From a checkpoint of a small transformer trained on Wikipedia: embeddings untied during training.
Each number is 500 + 40 x the weight over its row's rms, rounded and kept within 0 to 999. Layers, rows and columns count from 0. Numbers have three digits each. The size before them is the row's rms in percent of the matrix's.

# layer 8 attention value, 128x256, rms 0.0606, rows 6-42, columns 128-255
100:478516546509542465500510458490587419540488453452439581479522479514488457468487497564486498507429559569426436492524515499518480534507534576574523499488503580498461550483538527501512537425514489518487523511481481447460482532459422509514457448446483488518500507480532470416521455484446499495551536429461477474614450506634520498478446499469545514433480408482555459552476565574529522541487
104:522541487511472476474473493481496453448443474434545582505482557480476472429458543488492486492525484501473459473528522517490439542475513475564541459450526513483602476477557568519439499472505511459447457560456516544458553485573470519520484484518544415446468478453545479517482555542485528491424516522507521476466511469484510570448521539540459461470469506453500559556462494580519447463557
106:546520562573499535518438460517532490459535445581467411520536458522543502536500492455535493521468477480534412582536419514467510485509536519441540531496502407574498478461507468422480462570505481518514499453493474495460500493555559507545534504471528570591457497472496473453470460541444490485484439467479543571540510527556498484472534604505451452560461523467438488526510523423473495518486
097:472435483551554503494524497454498512451525514452430480472578458458452575544575538556483458469566495522473510480488539491504533501538511569472490576485519487552464486516448490540557469456496486485528514550478461502535546536545537492497436532423534549525432515517514493525520529534555458478583434483577467547560498539468571507522458500475503506473523490463555584527510539614549517472472
089:534564622548543434538452462529506524484520497475464455471501470451525485464533493443560478496468532473428488484437476432453472500476470476525560559481503510425450490513518523531461488436534526465510484575502458562559426486555540552545522481446459444456501450452531439460463484505567436479556474468459556482432486424536458520415507540539536485512507530439538483498477569514490568502510
103:540492520467503495540455517469501451513501491552481552535531500507432567566492487445438544449423510460486526454532607501481468486525452496570461483497579575462562525533544477540542506464493436456521553518534533481458517480490496531473460479614484544505594511505461529561542446491584513533486525521515501483532549599510494405528400483477488530458533504505502472443532509455523533472472
109:481573437487488487447563547498569455571444505454530490471517569479469491529437497475410520465525556512531519513448557476529560477552524507528496435511489523432504548504499486511538520562460477528518440550538524411449508509531447478514425462501479441531518446488544469507467523460533458454530499488484476502538485498555483535466520327517461539502535481517496431473489496523549560469488
097:557482498432536452478498482545504470502490481570460485475528420534489469518446481554547449418414538496537481437462398450505366474445552559573459481461475500483477502479526542445403430508494539457458492504488504467450511543474465482529533505483407512511549567465436572462499498531445534467530492530507439517465554494413514430514491472497492461462449551481401542519552544488412460476492
095:555485422487445471511560485484496432506542548507460527494469541494530605476430489487480499542560454454517481532558493423461469494519479491537524454536528479547437496501489441518531484560519512389515488487544479523482447527565428447538467592423475534469418520538503496485482462470436508540510487526464470489571608509466517539518520477494437509525504501559548581538523529538511436529475
103:486441419519550402490499481526468486522524458473541459511468580476511510522463484540506535508526504532491465524491495558516560514467505460474527541531523530456435514566490502505520507543493563644508461488529525528510440468548450446555524478451568494524435535473487421504472552528579517533541505482499526512563475434572564427511500495500503518497492499485519525427502497436452463541517
090:504494605464473581472520491415482468486525543506486491513571437519462480512523430510461538515549442515434465492487513517450440565493467472455481463457543534429457518412486479488502482494519478537510417487495505547462471513495543462547507522429489535518458557476519583446464433513494495473459460505569484493559485508564523453533612550539562515476463428527535479511395489507486516554528
103:495477401521536395489546481540536505534513502455544548555448541458509578499480524492475417492512521474505487448520552432529551443521577477518514576471575541478569543461513464500536588530505479453519466508514520507469548516477489469509467476546587527507561507544532458507505519447556539529550481512505450421523433433473499565505480417506498491521462445492514528524475487558464479438483
099:573524522538474532521487466497502508455492439540464481514474482490506569506503478443459434476436503485565508540467548476523550547468451547555533508546487499502508495488499450438473536547571485547495463564520469497501492459451471474500495553505546577516537511592475455471464509463464470481493500496534549583517448526528509429538545545538521469477474422496595410565525441485524453459501
110:493450414503509484517504536543463557489461499421541525554487545514509554514494466490485485472565520543491533493620550456511535512529500541496510433462553546462503596422518499527515486494493530578485454525543534491523513525468481480472492452508544406476511485554510518506448482529527487450519496536534452483541526543541526565441545434533511518513517437559460554390439552569559552495453
095:521496512562476596519600550544542506485535443548455499472465525521498454486450464570501571445491456533478572551463483615473521513540536507474586583466533522558428499492472540526506436512480490563521550515529504493527504521510448505575532517538481412461427489429518484499512551561545482516436537508492509579447520461426497528461488477545454469517450501469507514431558515487501489547564
092:410466487577534512481463532495533521469463490445463540474496575484512544539543489489491447539543509552509519522526508543565529549490517461450428386499500558499513402483551527527523462474488506540496433478510518542376546497472513552399522495502451559467469530509480483534542410501582547466511551514426518456513527445511504467458500442497497448516494479546465498465482533498452471525520
103:493446476502512527496467534491494452506458481523445503553460499524450569505547538436477600493397489506510436459400450508497441480525411449494537555464476534442448484428504498461504492516471493374492513474462516529523498473429538489511481490493528522525536477535512526431516527473484420430484492472462480537497456478494429508497499554468489549472558598486506448526522514530501570519507
098:450428549576535482523501468482501508532486514461497502496441506467523494489530456561477504477483499560465600507492575457516461549506580535523493471417503479463547431525520491514529482510434504629514416484531471547532500477588516472528470500488505438560482555440538448534544473424549447510594483508535504419486504496483544477517478478513424484461545493472431587488459515561453535511530
102:463496475436498428458468486456510490473536517430504503532500543463506514488535412466449476541477557540509449543579468458454581537509513528557514406448525433476449520545497482514483518539462538491472493476509523488470439510480561537493537486472570515546379552567484527552467523461531445521477521528493492451496487518558499517523644547522434504477479548458564550483524510475497450434560
096:450494466461517493555542590530412560541505486504441418442583529473509440506583515535440508439546499550458562465414509498477543432488558530549438515540506482522456586441534440527446471466479538469560528482490469515507457512472541501516605448466551470487469479557478487522486504583515505483531486573436480514481516484459546469506554458470518547458465534498507563481516530517549519503568
112:457446412453498480515522521550521527461527534487512547476521496518453508498503494481472542499535545522498478549552441536517486476489532534466531529554554418514478522577496459561476527620516567560532526458512480500454490467486525508424539462469520543489510518588470560548514487431474545512549476487491491535508579536484594497477582486518468534456517430545528484440490459465519523435513
107:504468513463514461459432460501399529530500497544513441500433514470527476508529496446503539467456587461526484542465446473523450502429485513473464498509403516455450470561478555419452452566512502421547496512482592531488520555539500505430545556512451626569483470433454470536517523432461490422530476463482500509501563527522496509431559504485484436553523519466464435496514437429491469510541
096:554520555511484538476594473555407514517473494487454529518489531527506503549545521515439476483569490509489543488486604523452536536485564482506519493465601515516543600449518527543505472447587495581479514572556527488482543466427517518523508517494496449410525516469520523554481502577579515496463496549523518424504534528446513479428520431514437535458530523510431557505488523512566523569440
098:473457455465519443475503472476512571490474508444523488431476535453486487481545478527523453587525504581451439569516523517471490503494509461556547496543572540567495544572562524548582512478426493509476554441492520474475465463486500514436526526411542530476434574509448433429465529415488492505488475470446548452515481492603558458541480565524571519548505483509556478497546498464490461481526
101:566507475499483472553482517558525466506500501471555469474464581478451499596453550475466495563505523518549404444389533495497459497492442537540543563574513503485567529489499485489418492554528460480490526483483480452480511456459487540507461512545462496492533475531467473458463512491460444407496497526492614518496429436516499549512489407471432534571455496475505412492472480469547512480479
108:438504488462500476544454517516447530526515471457517489518533490504512439535458493472521555472491590503491496422423483518506531554487405546550525563501413517491570522549509447462492522453493416467466508489490543476526507475556524474474483537570432586570520440486534552455454573487463412469585549543507481463463480471484416378487453464495483513492541544390539517445519527485489594492488
090:441548559451519456479475511540514569480468444511451498405481509513529510492569550481478514447500543507403543522520458507473453501478602543487496537479503403543529438547519451429498487506460527509446583529532454550528475469550498426445463477516485528512419554483517584499503510535485572521560454514478543518499493536431523531463452496541514462492531517511404557491491514565542487538495
101:524497531532537494474482469413543506482525469484542531450477439487456507479473542568543525453550462512427535495475520559526556449461533462511493387514551505455493418456575567534506518421418551542461523531473495498521564463415386530435531465484516487458642500530457496550579522499524478543492548495562507473422513501527581524510442531485463510501502528554456530544577502576507537520492
101:543494441407501548516486472506510535498480515538544514509530496504438504519528481538511522452494545487556494487590422456527531465550428478472404453440462512471590530461496508471504499470483471449527502468535490486473567521492545463543499516527459544563601518502561577492507483498491492461438567482546518530548533549532484521491412488497521491540476453542619447460489518439431481412482
094:447557505487444568482476446503496566485441446455505557485490414496449507536510534477495550502561444537515462518436495473523550499458484522517505460555523487481483515570488466478505497616421521534504462481497552471463558442465487525490483510453496506524436511473510454503512436497484502501470461563490451460576509488538572498496556518493431507507472548548535496446452527537499516475506
103:405527442436521478504536442540567515504478485443558548514478462505565476512497455527489520490500527490494473527513450515499493516476525494500506432489443515489360465510551551564509466494509583463533448518447592532490523560550503509554539409462551452495461475536488473489451492486460530447527482488417485434537511476565490523503486481547441467543537462482485585531498524494447548433489
093:462540483445525527469519498475485539485492541475509436437458518517494511429521494470521517479521537522507462525519533493462490497527501491436467538551502532548439491517493532481523420553451464452510603423618472504507481471509556503453489508501497525511544444509508469530517457557565522493541461568538424541457506453463572537530451470495473491434527455501467494487469506547475471512479
099:427461434551492488488489516489443520494518495416558556498480569471451583468509519546440584478516527564563457489524384567564488510391512438561493536491473521480468513547546510471493482532464494481509521435512535493520466532513459473507535526510468488481452486516511523511522496465564540546496534523469433459479467381464597456505556516533540473529499568474488470441464471476507504530562
102:506405482497463508561438501412459487518459483514561494448444489540554483550455446583438456457433512477485569550463454540525569479510478481526569439514547531489473568504490494452530555456465548451477455456536534492512492515487478467541576516510516494561495512461486498504469545462558456448480531468478568452517487513562433398464534453544502530514500508500505498504518528425431511435518
098:498551528503543516487507501534378521503499468508434482535581477536454522440552496501551482489485489493492505550472485568507490464559545480554488561516458466532469545513428455523469507452500451463499545503426511504544426441505523586448517561430592509446411512499520528467491487515507502515561480511475485505480509539486522488522494534467580490519487546481591476489502505476573490521588
097:489493544524437524532466501543620579561501503429516475459492476523437541458437476469538452462588501524452456487367531475508481459480521436522465512503573453523457495482538522519529481582506468509469485485454419487484500462502507545451492469472555495475463478539495503493538498489468538540581467520473519485460427522450434619470457486458524533572464442514438495448429498487521437505536
101:547451525488533415506496526528476469473495456566470484486484493496556493490447495459488467590504546455523485474506459474487554507535462471470467537477527545460544508475455471462440558534553453421517563502550427511547496517422591512422476470522452537428465519523506541542435501472451481493502514485504520509429440486427431548531431485457460494476477479493481476492542514486509530500496
# layer 8 attention output (transposed), 256x256, rms 0.061, rows 6-41,134-169, columns 128-255
117:530471524555474492488491500432433558478546452525529475555508544456513496565531436444461494463377495457443571545511471483446527477475518585530534434462511533468559517529530584508456521514533457511483488566513486481489481458471437476454531466460420519497437515510572512443485482443434541588497520459497476388528508508483519483424441504564496435483480425423568462544543528488505506515478
105:517567493481492463440530603577570547481493465514457486461551495538557447486485546479417451495534510531506541557509535456535459493473475536543469546483491523448457495459552532542490531587505516481481490528547431482494530484576476519446450495487551438479446489524489438574491467590458475528511510501530422455464527520521571635507550492501409503435473515533516485500539514401516497488488
102:604497460423465409487504485560539506606492461474535443486535498510474480544509459506534485434427488491516485437521532573493533463445492540557496476512525485493518474504447487473505449536521536555539452547547497520477531514418507413534541485476458581516553547514445507446498500487478512454506447501529540461541557442480457499389465530542542492510488474531536557544554517482458457536516
104:525473520488393532465548423457512507504585494503509534472514481478500539483485508512511511498536500496459555436462496474536450461592536500487498582549437517460538469485407474489461503484508486510526505488449481459561483518558435471463499519509500536551379464486472542519574555543552537559516503573512556460437456483486477488429507451521460438511446567473464487439529487442462507543481
105:520463492541481566559478491512464481497536538501473496489513486478593464541493468498534536544561485458490512541493611523476418514496548455610423544519497459451459468519498460532510549453505490505450428570506546570476504485531609474528499465491544427559582444502491525523528469532473516535520432543462465539437449483553495426480562530456480513488463478399568504554535551506524572463504
091:507488546536490529566452457449486476490503482520527524464488481502472545436554458486513417484483536476461466601525465467526538569501494426451509530461509461526516486438492549459431616499525497538532521519521473492555499546468421551589490531598480518528459486608489469485439529484423475534514529491506500510437533502500488586496504446471496510528491423574385460494502518530527490476560
110:498553519488510457498385500426491404523461503460577505451491465564458443517522537560555481505538548505607475567502477539544496516466416498479499437480533487526543556512492485455523496557514529434479493580515522469471420540471525536541544496483520469488493472473519496572525466583557503522555502470453507467411489516467504558458457528534475477494438595586438487514505506499504518442499
110:534433476484524524621440494524483481564445543483423456530531521592486507506473411425475531502511535577528467419443446444474508479536553546506435550485514492516451507516511487540488550533540496468491508425424463512454492393495487523541528476521496472398514546510554567538472427505537567495510473514567495501399442576527515457481441463462437514482508466475492527482495467517511565489498
110:561494461593455406560486447432498435500490418452497427421550462481540450470412559480443527558486529484525500560482486549475477430423464524494519462488503525543554553476489516549426592513528497532457519513462465501537561517504480541408553528529468466484503467461514579493466518482509548574540465525438478463497388518529558591497486422544534528455412500450507490528525553467500482532495
100:508503473515569438539518485519495494511469504541409524506467542480545505557501547499509517470558504517586491548527484489442549573441511508553593455533549434422481453473408517535487507517548498411537456596566541467494503535466403502507470484490496395394565490507468433517487551431500465514495487495462459514462512497488484524483529494519493566514518530472487458576537608605503479460488
112:486567458399476465507405519470504496501438530540513535428433463527430446487519475540540462552533503429535513417511477438507466520409481455514538465445442512502391550453479512485516493498513487470444551491580499564481459565485477493563535483505596545519559471540466540485527480481466425515516450499421516468506488510521504499557504475487457511505444480495467494418515512547528524444548
090:506477539592519471511434494502577462553489543489555533541481508460517487484507532442451497447503505573482483564543541486567452491524558515488523458549482454462467465480460477485506534433469497522524495508522572498589455554467427575508455486523460470580485487476537520420449522456538533509462544530525495483479508443498479528579489517467484519494519458514489448480497627527518508486492
106:495466507456507535517514481438466434459480502524494512469496505543469385441558487447556579452448510518529468534508473510468481491566594474512510424523553533511535475450456478488434504515517433536460492574503598469480466466517494490542540481527474484466520507513404460487429491516537522513451476450514465470484472514478571431548517531483499428459492494560539430522566519464515466501457
105:509512456517508524580495442487566474564531596502557495562536509461563542567555528413470468460479527530489556547512460515532475512567520418454487480524483493417553499465522521411541545445500474513481509411468521516445484488455533538426535510546542498529484522469494485531518524461547499498492484507529466514542489498509460477508491531550505488533513517536483523527452503535526500454469
096:507546524482579510405436510522517441509441502509539505529452493515513430529511507483535513565525407497522426521462428441513453548563440456498525440549573510519422493480566504527481530534462477517464482536505489457594478504576508474457521540538434462494505468431478555533516505515498424483393493490500471472447455464474476461469512466467442533463485573502523540573493481533595485534479
107:466505519498485502569431471438590559494412552558513474510522525462541477521509543510468449543494458510532547532509525499513447471499529501577417564537499520507514551527493505421507455509549484501493563494461540466487557431539450536490570558507517549429530548508506497588447457537499501473519522529490507441506472446531610530513487522515560563472444441457475513496418470516532489529460
108:533521479432504445611495521434502514506508522500460440595482532488502487526570486524481505496464520512527525438501497603440467532494543452541532515499490449481464545461547499456509525526508508458482517475501493582516470487420498483540549522447533439503583555535541488491499497550465498534485518525493419484461538547497499504541447536555499534464547545506441523506531446500557506522477
110:433527475536435529495477480487447511531493498557522547538506536485485515438499423555515532480496471496467506461483549423481504501489500584487509542478527517462518506509478522497517483497439443498512467453483481507544450562483550550517464433428477522521447458478527493549422473409537508508525519507517578520546512565542464457510590464445451445537435513442456450443459497432485498455557
100:489451468497550483459485429482527459482515481537580430458508457522571473518552514541472456477493448535473499535490486542474475496455482483592467501481488498542469541507558464547548539472526518490467417458383447517567519550481563490512512518521512564522505507472428564519478536474507520446485486532488494548391541491463477491476525521523492494518533482567515514496471550502490561501512
109:528464477385518495465572486492472508566547520496481528505515552492502526547433488549452497564526496499458548508500508478466477448509521398534425489436416561409508510542440423544532512500462420536544476415460561474442551569489500387461497468459471465526432502510502516549578460512455490536543452526455487463496507469553495494567447514581539561472412457532469498446485468492522560488475
094:501485562465483455508450485575532483545490480454551539433492541506422491459470514571519520523480565504506507452502600567473529575463519481550466535513481501445561469557416492512482535481462512473494537503471514510523551530438544505497512515550511528492528507473500513467543480512531468496467546533563474476436542512533430518495588547456541550525447500520496547424452449472462556561578
109:485490547512457441448503550490543536473517400513507467487562481534483532485513550492488474423513536473550451521487545466560508434459450511580462476441500528487509498441486451503498515562507508487473502565607516512482520539471512523511487521486530523559441510502474415430510471461418536550511531462536471480500510428425510467452441510489453487500463489458415559549495556538473465514536
108:490583523481499478489591501490406493493509526576507549499519495511484470431547462435535465634535511417498541554593542498500475477469470463517499507491476480493462458538537501498543528446501508458450500478460574507562503519539504522495503472454546507499476492511522489467448520486520592394523480534486485491463438521519455562483540525515550441497447544543494515497498504402561528456460
099:471469515516442485493575488571568490522490544529539541531462446457461443509468537506465421440529494469471566591483469531556514452435458480544447545482434516488509466536560419487488535485463486491501433503480464552498557574507560543556524566454487588516545548476579411493508474523526501475544609519452509503534508544509489428474535520526492417517548492487525456433483488546461455451529
103:493486460589462462465576530518434508480443526508505461498502447509533488478492554574475518459459499443531579480581517464528467446484454421526500473526442489468513450489627451463487563493529476547555533520511556520545482443456549478499485498460569494504457468522559448520468455551491506504535495583540512456468536479534636559565519497507446485440489527540484473503462530498515487520498
093:467417452543499478478508510467424426484503527438499514463570477535536497422490451466551600458455543544514513479499465476568507466541512470509441538520498535464502410571491594561494536493562514504552515456496504559527467520464517441489466549484461486511456507552554453564489475481524491472486491536475500480453501423516567450553486505556486597526467546551440507462535554496547538434523
105:494514594480471499535422513517473450497574494576465557495523535547534502493449501518479432566527459516464540402513559486485522523501524504510464501444477445521493507454519548522472490491507490517481469466495546437515548388446536479490462517478551502539470537430442541497432507509494448495434502482502495523464452500555508555479534468413565537538488488451492478503475473542527548505508
104:490469505547562478484493495562488478494502474556522499556510600551513541516522474566528512489520493504456530473498504543482550480464536570523548516448460487525520481474498490516492450487512544517450516488540509487429502481549567486461517385497453524573489488483525439462471562488521487453500498476476447484515524485477562579527493513468488555477461492469520577381486423538540533540549
100:454492483484466421420497508503514468553470480577444551544455503485493551539495518579455555502464468445509563510595475493507533531463469499496541499433492485516524536458458533411514506465473546490542548541552456387498519576522481530521454485584522562505508426497478534441560529473441504532479425517505499516560499485483500388515515517530478522508501533530501495454446482525493507473542
104:482513499547469436504536458498468558538508458587595531499506513427568542536515503522439446545487477390473442552542449460513510431489514453563514471532503460560520476485469552505488490539517527492509495466571495541551582486590463460552468488442490484486422457525469483558512463548463525486493526542557493498579490450480516479547516531462538523498562473530542509543494518463492527528436
107:466537467492540524457485457548531539511457520483562538488450559419461521524533549520480548514543516484517426510504531548512506472447507489500508463549514515572513521480431521509495476581520559481456479565497494459422559587517612501567561403529402524571508434542484475450498558531429522524494487508438512567556510538483507526483573563424531488526555466461542512407476481483476474501584
104:526494498534472540523471451438551486533512524490528505485537509481497421465529540572533491471571561531496542467480509528477512542465462526450503510506536519469469516502473496443474471472465534498531580418543429480473467420493535549493502496593554551552528440498467483479538505440588540497467440539533563518554496462498511419487508556522489455531486462454498524520436397529457472453512
101:499557567472491495497450516461473552509521466454614514598458521513525531527590433572518503454460482544519502489423534481479541542526494473406523546580543488456508494575476590445469544512530520544534498529558486516511439517543485520527513488510483509573487510502585474476526477508517499499524511533509472512497465434447440494452451452538492531472499559527438539524469551492503513496485
108:446472406602504511476475511514514509483471447478553463467457569459536491570508483577477510505421492520506546513480436486469459498508479527458448455479491523459479454495521537591524566546484504547562557529543545502577447561459536478491462466481477411487467523494548486436483524456476540403499466584490528424499520446533498495541445531524504500518426547501501476483538518487488571464459
105:472448518438460465428496612491516508589512523469436457447468505543503583496546482486534478517512476474397558438510495498439506528494496531534514506584496469545575486488494475499531489430521527483469536484487449498509528449478465479453501510534469448423469522434500547470561472440463467521502517450504560472499546469400524538434392494526529497497497456534426477522509500491510516516491
104:577501472408465515493480410584475569541522536465555540499491493529587478517456492514454500527451486530488550527477520452482484530527465470557481530468517477482471586524509520458537544559486489543530542510532523518483584525569501509470473501497552454555461464466496477512531440455563442625535455523488481512456529536468523459484498547501485484611495466496478520541525403480507502488450
098:534488480545477460413611491481482475548521468570416480517477506441521488498508502496481490446518462534446537557481485480480471452500521505512517537554555417525555418445503443467505457516476464522447543516442480491445508535544510546517495486413509492508454506506561502422522452501440571617507503489447499501482487517550557482517560511494538528536500459429518441467525533493465485449539
093:448539492522533442502448541482519539477510484506460533490429547523475480505564485563455541462495491464504535507530503435532464486490460535511440533505488510538496603544522531492485488565501469508392470527569472447481516472523557565433491438510522493537489506497454510535490544442447482493494562422540569542464445528529462527495550525422448422480536516514487469488475492464518424473556
101:551504528493499482526443472503518485525474472473517411511536469454488447561523479492541519491492512532557436408525429530517515471438498521489436510470496481452473479496418471522493437557564541504582441519505498463558489392407507505553487455526537544496534510561461471461473449504474510406445450475516558461548504513531497555457529541571544509425513444547511481539543595531456493484514
107:493418539495514514456515443516494460562465529529460521545451494583529483473448464523541498474526532490500502565433469444445551503529549544474573486452496461505426508465423491393503524468507457514458535431425523476460510566508418479529475529507532480476464500497524573511542521492584527440538511567511497544534471465521517556503551465505492558467472442482558465480531490606608561499508
094:482480445492520493516458499522497544514486522449486493469508455464511519550466487471538549537551518484510496505554560488580464530446444518547511476444533541420413526495525487592470479511473501551465504491536432496447492577519486462510533475495403475499407531493487448544516490495481415497480500505488530543473507506506538462485526505562498540522465487549522476496450502535528507520426
090:501511453459465590536465417505547490533527537581612495489466506500452604507513468508457473484532555523511456622538483493525554531534524506544481552432539497473498528528540452500483588505495441548552461462457547503490462581504467513454498556611498505548533573524542528571461483478474587561503469528512497524529556444488545477542476491523537536571469531495500476445487467459502490494496
097:535557507467462482460471481445471509520552546467541525507515493446530445465553499437482478482475477559509415631554542472552486538426572448522493443512569550432468561485484495466520498536497481467428581641450472499438470506483535508496505555427497491463482476518488484568508466514548467587529556509482521516482520572476542424483481518499493540556509478437523492534523494464538505525471
091:551550446495511476536475456558518488438530450524473494524470504507485478485454509528445487569460581535482543501479401467495498479531503516565502558448468489557562441446433536508459546511468489550432517432479520445533476508493480471553491494491475540490495471510484507471460478546449528452547418574520493542504533497552564450525538414499502483504447552462522427481565508467465493470543
094:511530514522430485479452479485458555547564477442498475449487500516520492541394520552511519428481401511452490445465530482506496490508426455505540499512557502460465572506466440445493516454480488527522507497457438432544562487506528521493548527540532492450529529470410507458455434515478449488555518451534563521473537537533535584474503523533560494483507513531544462513553541473529512508513
094:574482489501519450480512495457470523493615492508592503505506440465553602513554473500542510402484471478532568535537516503481532518462580501481469556516496526496460507514457498550502511503530451613481410492480425500437499559524416525516505495466499509484464485517524439533576475464551527532460500517477511467492482415551476431486467533537516557558483453503485526505498481504512443510474
101:512447502454485523520474602475538388492514569473551472479497485529472474508522508474557504493477539452496522469419477515493474547495493516508543479478461559440436503472432493579521482518493461532527484508489545514535604511535557554568477475413460479494531521607511494550464487505499363464499505435497531478450520535506470482539534514537517518517437470469500452456521554489593562523455
078:533464481457575486533436475511494485544517551532460534477462485542537537470475514499493491547563525540494529550554539549542510469519440559492513501556450499456458500527545526495513594471482398539562548491534510497547477547520361509464483510566539472485577528416519510555502509477524507584512540544518496503517481462442441496538484479440503504515457523552472469464499508465564441539522
099:525487540489472493494472536421438554419525498463443478466485465539491467539491480492559514556475441543466483547474525476511469533404484535527443511499477517433424515450477527507495490513556485533492498527488544537449426535459489436571503472512535516506428407513506448502482430493395448533482471547541538512484539474475599491548557533522482452520539497523565527587512562544415466427554
106:498529412538552511548478512522507482512543531519555501461515493528500453535482565426478481432600540485500516522591472491575569514500543496424529502517489462473445565570511509527542501501501561510484561502530551484505519580543541554460492513492439536539524476478515486482478552459493451417468549462483537531475426557466445515544491476513552501538487474429543474411490421519541479538537
094:494512439456429510420488535509482443525481527544573517449506506473553464465493526543504527499560464427541492546527497550425504558460505513434458507522494492498533491498503484537534478511518516494501530455485508550596485475536490526540560500524494476528430490419540540479517470483545478565487462518452487523510470503473509474492480426435483506521450443542512512519454462504535465547417
101:423429458503531545416567494486510507535515568497482558543440514425514511508565551465519486496542576498498537557435493549458519549546582468531427507469485482458460484495426462531554510417503578556591470482496569477515414412510529470498541523496475505544449506487574467530448490448473488509493430481476545449432504437458544553512476496496502514469560502454491513465416470540486499454522
096:536468547445479514532450480532530507469479466488502453601557479487476516473512474443529536501455494483535492477496551524477464502507535514539582541541492488456505525476571536550460508458486468476469467501510518537528448511514484552520467544500547491487508542529476494531472525581442537532590511509475494483582530490535496535494430536566547528470589528438470501509548537458519501514547
102:561455492588471474448443530481554461468499538456451497560526517562482509530559492512505493457526488563563520482513498478562541537538455535492466474460508524488458514551454506457506510448512506467512526499549459523553501488474513452413538496503517574496447501517539427535436513475525442423528627522487494434536450585513442562447498521446486499491499490457555458537516492594519533499437
088:519491472570472476441477516497528418506459468490599519500468563521551497557494513510478402463507484524461505477488469549466548617511463525477435487436456554455461537483481488478504480443515556517518567535522413499479482542555557499514562497556438520484462519488539563490515575506530448486464478540542469480490555515456503467489463457523510569527450544550551522439408517525483501401504
092:494477515423549471510539617481461487489530520453512503480509516463534538381525419484505598561452496460507579463563539640391518532499561483488482413509456556505541516430515452500493516454521556502555474477512471562416511527499512490508558476458493496472448501464464470563522448525502448526543426520404500402508548530456533484529515474438508564498472452492430480503467492459556582503443
108:576470513509513534518504500535571472489458609455585513476520467491486559496468549487468489480537606499522477498535474534530586560485528469493495570443534476505487524534389462473524507476464524538541486474445543461478515489410513491457438535585492522485519502496432487479529497501461563450469510614494520507472484425544463498493518470460510514518555504492499518442440464498536515552564
097:535543542601505483562440525479511554483503450434465481487545489540455566515473482483496543527499514546504511538497515519524531437467430539600534478484491534478481546514479470502480495541488512501512499597548506511527526487451470472520501480553542537433478487557448442460517481451403497472466573540531541474475436471488507449524444567561487421538541457483519469525483534566452490527504
099:514532448472529507522538554476398531433543524551485521485496449571520481476502447554569452476478541510497510499480535564493519446515506534469493397452458515489489498483478527548503603513527517549450566481566539511425520472464514480515501442509526389507505439524523503519435471508530465405506556480484550418449409567478477563464483474449479483447490478552502498550492475513560497512463
101:517497465476501510441582448462464471539519523562497525456526471408539547551443515540503491489456419464502549474523493474530526493430485486489474547614523513574486439528564488509463532537491442527524422460525522560502529484465478520508510507469502537568546560460470457518514456562534534485509472518533560468482508470521498450478563537535494460586504472539460461506519514508451497415511
093:460445563503487453525515523536447457464442504372422419473484429535495550482421528503562555578521502465551501604520517469495476507444431516511514448532507506523509514433561442543478541545459548509488482602612530512525487523454537539508485458498527507427501508471536399499555535505400503510472466538503472515436538491457544469495547538455489398475464497473465551530560536471557527511507
095:508461544501487500600431514564491567440453529432416527428457512502502543466492517503558537539516552532519470505473514477524445455518448531507544505497417542456496574418524467527481507470502486431428533554510467483477460536478505425510503441508523497455493454521511482500486497501468458490515502530511515474511521486480573462497474495556476494474524447464472439447563520544476482533500
101:553557486520529454458520514542469481553404487520436479447504456488560475534472473577531500474526521511478485444545540469527508412490558499521535561494491454496544478508444475517508518453498488486441536471479511432434557477453515445409495483477508531492490501466522508462477470543524485383507603467546519422549506482419552502477489471439527545485403487502477519412609450515517511454528
091:557562441515492459513557503465500506542538541565535527497537554446520487535509482536530569455483469498492517491519534454499579547524559471507500507542526479539520408518422457498425509482530447517499507430399467521465537481416524484566482490478503542510546535493502483494484558509504594541565537538497530520546509462501510470556433525526515454584507452507514553421523487488491492458564
100:489483541510458489476509511487517487496416528466495420526518464485421526471503522447388502591527519530527492545486373472587446548479489516409521482507463477476470492523462570499526509442463487452583519535471523432529466527495489478602509485481482500508563489517480556505502440527528558535520432520538617519493535520495498468565589535494488478513545429509475374455455623482488491482527
098:462510491487506510543583501474523558593467446481491527518534468478465446530531505487539425492505464434516473498584435482507567545504558547453540481495507470580556516498491472455515472545518492489576461475504512581469597503534547482503468504410464552515450483614492400487498515520469480536515563480530552531562458523481434493529526557510450508539526477500523483444493481545465523440440
101:500470484481513509482554499474516553445457504484538588481437588541487560503501559470440485514544459521523442509523473532458586525466474514423519450497482530456456510457444557506541544533515519447585496575560460502496516574532524523509522444543508515506444574549563439500504574476458436494588569469490483531501487561426491534539525490461543519528509551501517471519523515487482519489473
094:532483583492503488541541479554477554488487486506506479527569505520537536446516492421498505515517477469570474520490538517469525519450488475502548523550577498454488526486596467522364534495494510496415498482460515479490533433502517545513494505605460436583469486500556407532528522437512480547473488490513486484516486433540473423531456480426536579483505491506528567538501435497474545526502
091:485525482409520489485530544463545441528523497539594486467583520455473505533496501536538543466522509512483526484487534479497542554532564377499392476512495562478521466563476520476486415542511523484544498468458479514489506532526451463519548499430448487480499491556577478564500478488583529472458540545392410535484464491533421460482430527497496559577520544520510508506456526527536473506503
092:476523553524527528454506480515544511458473524438570508426471492492492484558463540570511497520480500501476467535435393484512531464511423556518495546462485534491446534481500485527508510481528550516503427531591439505501445523554604521507452557498546519509538557523492416544503494538451464396524512494536504499497524513469485564542558490525449479455540497534466480574438532494531488438477
093:465530501464526477477597532459460419519537551559496495521487475477513541484509471557533486477500477423454564437524544526485538525525539416515482500533603540532559463489499535482463484497512490563500512464488468539484555473551475479526493515506490508432465505444520520521545415522636500606488449511438435466512548444485593436446491490482531482522457451537431498485545476486511543504467
095:599517596494517500558387462491559493462521598584522459427511446506561522465516449403522527502509524477424527550452554523536498504527437433502498509519518522534510491495544517543461502568502508522410546464504513492398492437523485563528498537499528498531521469482489561453463419428424525547511540481491460533486469460504556428533468529606547461547518574461503534411561508497526522532543